python train.py --n_layer=12 --d_model=64 --n_head=2 --n_kv_head=1 --head_dim=32 --d_mlp=256 --vocab_size=2391 --activation="gelu" --norm="layernorm" --norm_place="pre" --norm_eps=1e-05 --positions="rope" --rope_base=39400.0 --rope_fraction=1.0 --qk_norm=false --attn_scale=0.177 --bias="none" --tie_embeddings=true --parallel_block=true --init="uniform" --init_std_qkv=0.0625 --init_std_o=0.0625 --init_std_up=0.0625 --init_std_down=0.0 --optimizer="muon_variant" --lr=0.00282 --lr_mult_o=0.92 --lr_head=0.0146 --grad_clip=1.0 --warmup_steps=200 --schedule="wsd" --decay_fraction=1.0 --decay_shape="linear" --final_lr_fraction=0.05 --batch_tokens=16384 --seq_len=256 --doc_mask=true --train_tokens=92310000 --steps=5635 --dataset="wikipedia_en"
Each number is 500 + 25 x the weight over its row's rms, rounded and kept within 0 to 999. Layers, rows and columns count from 0. Numbers have three digits each. The size before them is the row's rms in percent of the matrix's.

# layer 5 MLP down (transposed), 256x64, rms 0.0616, rows 141-190, columns 0-63
103:490516510471526490478513486517477471480487481497537513496482467526495483572535502476511517523513527521537522490467501477480517420519507466482497509516503490491511462478511506550513541499462500
106:540512545540524491487515501546540547496535495491504516476464503540527496462491531485465488478508485539491521465525504516495460483448481458481500496524505494475490494505498480505492538479468472
103:492514503504544473536510503467506521479544505510495528462481546552476472498543485490485480483494528482475491503489497467461544519463510483498495580524498471498521492511483498467491488498480525
096:495502499533491464526491472529499527519487469505495504528452489496508446490495518485516471491521530464512536485529477493530505482455463526525530510491550563463470512499497492474544514509486492
112:496450522502489501480508508539519473469500515532510502470490511474512509532509516500471469487517483484487470500516502505515470486539487519573471491518492456496495497459460512530497551541465547
104:492476507493474501489502512458489485486524506537508476533456513502450508499536521483498491497567538512541495492538446489510518549507502486498545515482512474485527502525468493499501473459464479
094:459526491534494452458485518442491488493508476521479535491460503470479519485495493519520477533522547475501508486543460518456514476492529504530509547493531497489512511522501471497534514489493530
096:507502504510527464518486553512509470493530514490511476487523488452480493502480539473473475518542510518494455458482488502471477494501530525502512559505534449558492511508508502522492494468470523
095:531471475470470495499523477535505484530518488507502450527527560513506500476521504447506509508456499476496490495518495514487503514516487455490539507443480532506471493504478511487538510546543510
098:513518482473515498549470486490502483503500498528487483481501478464526456484532519485527458493513519558531536525543444465554505493501496482467513511521500483481489512552466507486502498489476494
081:477480473537533514527487548501478485529499431530488504478553466524474525499466519489488496495501526517472529540489509493459509506501465508507548504518533497478489474466484486491499499492500550
099:485509485521475485443503509497450458508461537466507508489481494498516488513492475522515474541536548504482505497554497529460501529486492554511511521499501462513515506533503530514495477466467478
089:499450493513499482492493510509484495513522469500498457476509517537498504520508526508480459496480503535544532538466490500508541527535479456494497535467538467498520490498487538481525465455518452
106:490493470497505502520503503436484499488475549491516443525450505513470448483505530517523476527539544480499513479519445478479536529509518533513509525494497521477523502527469492503506503483507509
093:488503488521462521493441484463559467508523496482503542474507551492501461443507513471495539463499471487496491527518506481519495519475503540498500519506507534462506503537505486481538510472492506
089:505519493529448476507444539471533518490478519473526551506480506486514563489492488472503496517504499523529514490489528476503490461499491540501512491455504483487537516482499491503494446469510548
127:443532485477485514523493481552514514495532452473496514487539503531514527446490531516533490493509490509517521508494494508497482474492507459543510516505498487474485549496461523505458497493488442
101:503537480453509521490533518536565458516511489502543489478490526508476464468467515474503487443494475471532488487520480491497507514512488506503501561486463488481521502526495468486483531512525508
117:489485494508530521516480480517502528513479499461534525536475492478488481502472483473448490484509500459494465527466466502499498498509548538529509545494557519479517502505468485486513517489567522
094:502483523521472491486528483459486523484469541472486491482509482488519489536519539475543481500550490531496553443481448516490513482505450505485541535483500537479487526509500510506511501490491515
113:521548560493520518481511511492472487471508510489519510505483525467490487470552495499538511565480467520483467480483458549494520481507505485500505463468481475502509487504461510523509536534492483
089:477506522478536483479493542468524430494504526501508501464487478478475497484519512524502502503511495463511462536538477502550507510450492525463486534534529474511511509528499499450479513504502533
094:498516520528524498495534496452492527470518543515472539533499489494493484536533481511505509510486465525524504439514482484542517478479475491485479496491503521546494523479513534482477475465480438
090:508531536456528516516508471542459478501480478464491479493503498541496527529495530477532499494502467488474533497479465487534533505463463489525512494553521542490495497481530490480521453492478485
101:495509501519518483443491496485513500566520461494527530493510452522465505473508521493513471489544493495507505478539515506553478485520522514472519480484507471499545460542488464462487486513494517
091:508482477498515498485498498538488499503532482480466503522431467508429525485514459475460529522518518478492513533477537508479519505538468534477489522493479475494521547513520491517486523511527489
094:527471501511517485507536532447454536524494509526480464463494497456468471543488480539505503462507502531537512476498525496462519484500499495535494520487524518472499465527484483503482514491553519
091:505510489496531516506474480459497509510531445495489497448490509456488502506520471452519523497471497466476502493484497478539523481466498524497529527517518523493515524509546496507546452540549490
088:530524508515505483486501509479437526536463492462507489454483521475517497488484507520497481522537507510523486528540513549484470480535509500471484468547506513499500466502482482547494456480540514
110:496497473464486542509517483513511517496484503524513509494479502522485545468513486469557494493484479512428508556480491477528440511490496495467524524503494512516505463539522465501491514541490522
093:467500498477474495490468480469544506465506500474449533527521485462506524503541531531546509499527449510477482494544474526531502474488458479521512511500446490512493526513506522489480510490505527
084:480453482462502510508522477525470527484532510505498473474506503496496498480508530503518490511539554501518549447542497526469518515505537487460494513496499497457530485533483480469510449520537499
084:459463452522542493460492464563493532504496466467482513469493494541509550510486536515509532534505523496504504494474525482470509485541487473508492506503508493459525504487465537509479510508505509
087:463505503531478481502534480527539528498490514513515518464476458478462472496504536463517501455488505510522525493513483449476507505478551515494476462497505485523496484528537534516521451496519538
102:487546488463511501501479534493509490459513483477513510463506523499496486504536534496521469527481536478460479483536426505545511494513486482480515488497559539482477532491473507467491521504489518
104:521525451511529495509500501488529483544514466518493438492477482552529502495497487504476442518534522522482525489484523490503470511544517492500559505508499511497449481470506511523474501520480477
113:505473517468519530464576527511525492516483527496512493499507479487478524455486515508472468491484478540497477502502564531491456487490492474524480486463491515518477510525516493470516542521469519
091:469517505484503518527526463492454535474548492444469496537503502559491492499489527525522496474468471466501476512509487498507516480528463471469538534506499533500473524517524483475498515487532497
100:490499532471494506493467486460490504520492537506508501479512490489488483472513498528511507547541523501517463463505529471526470541472482416479484505468483525555517516513509473491500526487514533
093:493481502496483506479524511467481547494525470467477520534509536499482440506539455519516513451499496499437515454499486490507511539540517528517492514508518525475494513517516501495513504514513444
117:517509486502501531477481481482488447539517508487520527480472537487531491531539500523495477509487476483469516492478466492538543516540445527502549513501500487501496502462500508487470479453504550
099:497491483480488497498491463514532477540505488485547473476495493515453547506500477512554489473542491496508536473531475492505504540508454538515534509480456511470468524511515504524455518481514495
097:533520500525510537478485486488525507535499470538458490515483495482494481494538484510512540508525515527487495482509473456508515469495511537536506479477495514465463502513475479459546518522462435
097:526486487515508536522483500479508528477506499507505527502530486430487466422502494524446507461544484470517490464514530517479455506508507473487507540491533493510524525485508517515481497507512515
095:469466456466475507505547466491460544495470518506461478516476494509460532471533534508546506500492496469509539516501501527483490518533493493526511490535503504503478526509502502470485563503492469
095:465526506470488511496477507512515497497528472496489524485452514447453519534509480499508509448546499501560474524526485448496505528526495512519511507479485493477490546496529466524461504517520509
098:492484506544519475516537488484524462506493506507503519497517451507484538486477500489501508470521490572510488458455489486503506447479526547516493513485492498490494540545524451510488473477509521
100:502493470512525538463496488500457501513506506495474492481494478528491526513528489564500490517538514485521482532555471480465519486480486479479524517480513486508478489520494462570462457496513526
088:504460532455469494488491477506478519457501521549472492505517514492506466481539497493542484457492501470531510505521439507496515480518521474512489535567498529500492510512525487468522539488493487
095:536473490508478487467495540538510482490535492479460487478510471531492525529496521514502489477478522437508529477446520514468473488542541497491526479506476508517527526551482502524499513498464505
# layer 5 MLP up, 256x64, rms 0.0741, rows 142-191, columns 0-63
113:494442472492500533516542500477470507512513472502499531509529514466485558529517464526467478480503516519529501516528539485504499539511575495509492491500478484478523496471461492487470503478489522
096:525488556475483519504498489533496500545466552543476507518522461496494511507461518486486496480493525518517547516492493513525477540469484508473495464511504486512464537496500460547511472539479489
095:538473534460518457492496498528508461453488495506494545501519511520508511532504479540535486482469475458505516471489544503542485458495508452466516512483497527516503490471482547479514483497498514
105:497497530481490506516539478505534547525514533484464500494520471527475485490465512484480469521509514545512508463532524473517504470494539499447512500487521484451515537505534482475505486545462514
109:517500519540522499439498466505454509517477495462517506507506517554475521484472512546504483506477514539433460458519541486498497504482505516518521465512506507514463493499526493466488483514500488
098:476484498453514506520512488500496501556482485470534478482496528458477441462479507539503459473463458510536497513518511485522466528515461484484494497502489508514475480496496562525519509478507485
108:451483493498470544473489486501475522526476560472506486503492494485510480517519464543503490506511538450517537500511466500535539518487484495478492466491521507481550511442483494500532487499523477
099:507431504528509497493513533460493520474491517516474468505490486492499500494565484539479502516531496507515450499495492493537453476481498518493567485522527508536477498456494481491492496538491513
101:511467548548489513527531489520523490517493466464467520474492516508517481500496490476532447494476501521541467498477536511457479496521495505473491502542533507473512483506527450486471519476522538
093:549492495489480493521532464497462491486491522556535543500564480501516510497525521462534458496471465533526510530488484513514522494508521510495494458511488507556493509528535502515501489474497487
102:513441531477444533527533516507512481463469452454511481514484538494482503496510517511476479482478504492506510513511515479507456529529509496523528481484519506480444524484497479486476523493524546
100:512473465497500520494488505466550526497508524460554478495486498471493495503502484515533525508490520483494452507536516536537488551500527519510464461484467510479477451482519501493445525491523489
098:497466507510520485541480473435499521486494450487473499519525494541502447473512479521551484508500472512488496451483503461527489499525471515509461448498507479480474520508521499499528516483506529
089:512514528523522541477506495505479531489456502494497500506520491479466522505464472538478444498504468517472494500500538458455485464491498453510511448513548518486480518501511537490492504456478480
087:541477480468531469515526456523455488475527504504484477495558478490490484454480519495484476483507525476481495492518506494503486515541508483539508526532507485487498475510478471520508555561525502
113:491471510498519526506504518509479521479528508488519493504551529507525482500491511449553492490498525440475542549446492518508494475528497495502496511498520460465493500443529492537478506480517525
098:500555528474505514552505513519493493449464488488519513489511545522504475484519486557487488486418522545508495503461466509483495476493511509494489491486507524482477482530517497498512485527536484
115:476510527461494508513537456488484498510476514502500495554487547539532535532491505502496473520490495525476495446495542518518478522490487517468450490522503501515543520473511480500447495505456505
097:500455505543509511496567478536492503492531523492521474508508518491497509496471474507486505498506525509495490549513504463500482536531576467527465509507497495462478521498508477457451490525499504
112:479443514484506509496503474546509536523485555545464499482482520527528488516486503466523478518469535521525543514458520477455511510484488488490509486459490516471485492486465452512506503519507509
101:481459544524515501513535534507511514517507475525478539522535454512486470499518545473497472503522532500523524500526456497530493534524477502474506483485489513546468464496473541453480514506500485
094:514510513478508513516497516532480467512531484572488476536484510496518517522483499517496471530496489538517500474458514511513442470491544550496470476467511511510534488515523504509437515505528504
078:500475507494497534455467540494514489464511502513486532492509489477523486447509466486541511514553561500513474471533513516491494559517506488476489515473535485525513523523454506520508510476480510
100:522526513471501517487506485489520528469476506513534472472528521524521524520503521478459531530478501532522438544487511477481462518493481490476496524522473501499456539470493522494466478449494470
088:454500527505514547554500516475533514497506471506493524503535533480522458533458529514534508468526503500493500474512505462533500488469560516502504494526501446478496482534487497537502485485512492
094:506517465456497564482490470499515487477536488475508538487495490522516526477521488506474460516464517492483484494507525506484515560512506479486498519489454547463475483465466504485498519516473452
100:474454457477511507446466501466533482490527478463497519498536524491523511504509503498480487537510528501491481468464545495541521482518488488530484476498557522494463509544507513504466515509481477
099:497456506477500484498498480515574491517466516518522512525523504507517499497481487487533510534463511487514516491555542497502495521483483488546468494489503523464462476442528467458483528497481515
106:505505481492550495484500493476476570495500495536511518475544520469506441493519504489502530494513537513505475547495482516506455513510492529514444484490533526484501508533509513486501487554525479
099:523523507505466524513534509540489469537469499521530507489466520478472500486457507474445523515505522524550532450501519459501476524518532513502463515455522505482508510500536472511526502502477490
097:469494534541455506490548518504523449494447515515542512512541513480480526447494478543537489497473485507472496543502533507518484501492512470520503448499518511499520508499484515505464487498496487
081:534519534519515533506480533449529517506492512526472480482494553471484490496499507530492464572454507470512497499519456501506483564481500498461493504496491496506489504502516491550478487475494492
092:536522495509477495509471490498503533461549492481494490470508491492534467526461458443520466475507506501480525492507552509516478551536483508454502489484526514486464500520517546516473503512506524
109:472522501499554544478492505496487495509508532539488511510488522545486512521480456518502516510477562442480512537528537471482511521526495520451502521523507512506469518471529509510481476532509489
101:502472505498516471512522493487498553504486500513506497454537557519471466495521538494503478474501493490519447565537554520501522517483515495491499485482496541526533507468491477491500520465478514
100:538478535488505513478508506522523541488493459501487511453507490490516456518455502468522505496472515485484475500507522518498438549486518478479467500516557491520560502479518488487503467493479521
092:524488516501565536492475503492513512515451462487483496507496494526493464525484514538480478552503470554508544458466484514473498471481510516474539513488496516522481528476488503497463490489506460
096:514508521481517492492513494521510516513486532486489558478536549523537548499480447498494486494511493478457515505479457503503508494508513523482486498528505500466545485475440461500481554491499528
095:506546417489506542514498530535521479466456493480513511482525477529531535502507464517454503516506528498509530495486507500495504492510486485474479497542501520546501518502540469472490475520482516
109:542454561472512519524485515545481497519479525527527512499491520525470520511524490470490466498529503501454481485492548509468479477489508451522518486513497471447507500508472508490498496535508462
092:479459493466475483487542518539485495509494541514510520523503517512564487478487509491441472504507483479513509482529495485470518490490536466478524490513546519482540466473516539510536481516496466
094:478455523490439507499492515504469517468514520535519490492510519482473518526517516547462511575476478466507474522473494528498508525512549477512463508506469474527510509478488515527508477475503506
107:497524501463538499473466478474466515508473510509534466521540492494512517509485478507505475515474575504434525516476514506487506498536486495466500493550517456531477514512524501510470486519484480
095:527515494504509513498502525518553486539516503513492466458471491485511468510512456536498503473558494558469467463510499467503465463491545512484479491478495493461499512512526496535483479510477529
097:480507531507555480531471482530532465461493547518488456497539505493547516522466512481498471492497495505484517473515498515566482505492479468453481453531479496514500514496477511474508493501514518
099:556464533492488533471520523500502534469556516498491476456510490499488498507519552509502459521511497496504534467503490474474486514486521444494523465495489455493487477490476501502503489530555491
101:514515501520460526519446507505503489489464491546503518501481515528499480506521471482534472536489523475441512457534488526518519464509488480475491469512488505481485488453501468519548467507538483
089:533530525518481531499503507489507496494467527482519542477478516539527515512521477505488550573533511483478500515496523512553461509469488496495471499475530461509511503485503507468473475463497455
106:510459560508530510514500522508529504491509498477518537509553533493501521500465467518522501505500462488491437515548503471496485505472510538515481470503511476501514541459535491489482466516490464
104:513500504473507497499527496448503540464532521519476549475538485502515486490543518481493482513527500478448494505518524527490450544501528498473504538507498450512544467496512510532494525495512533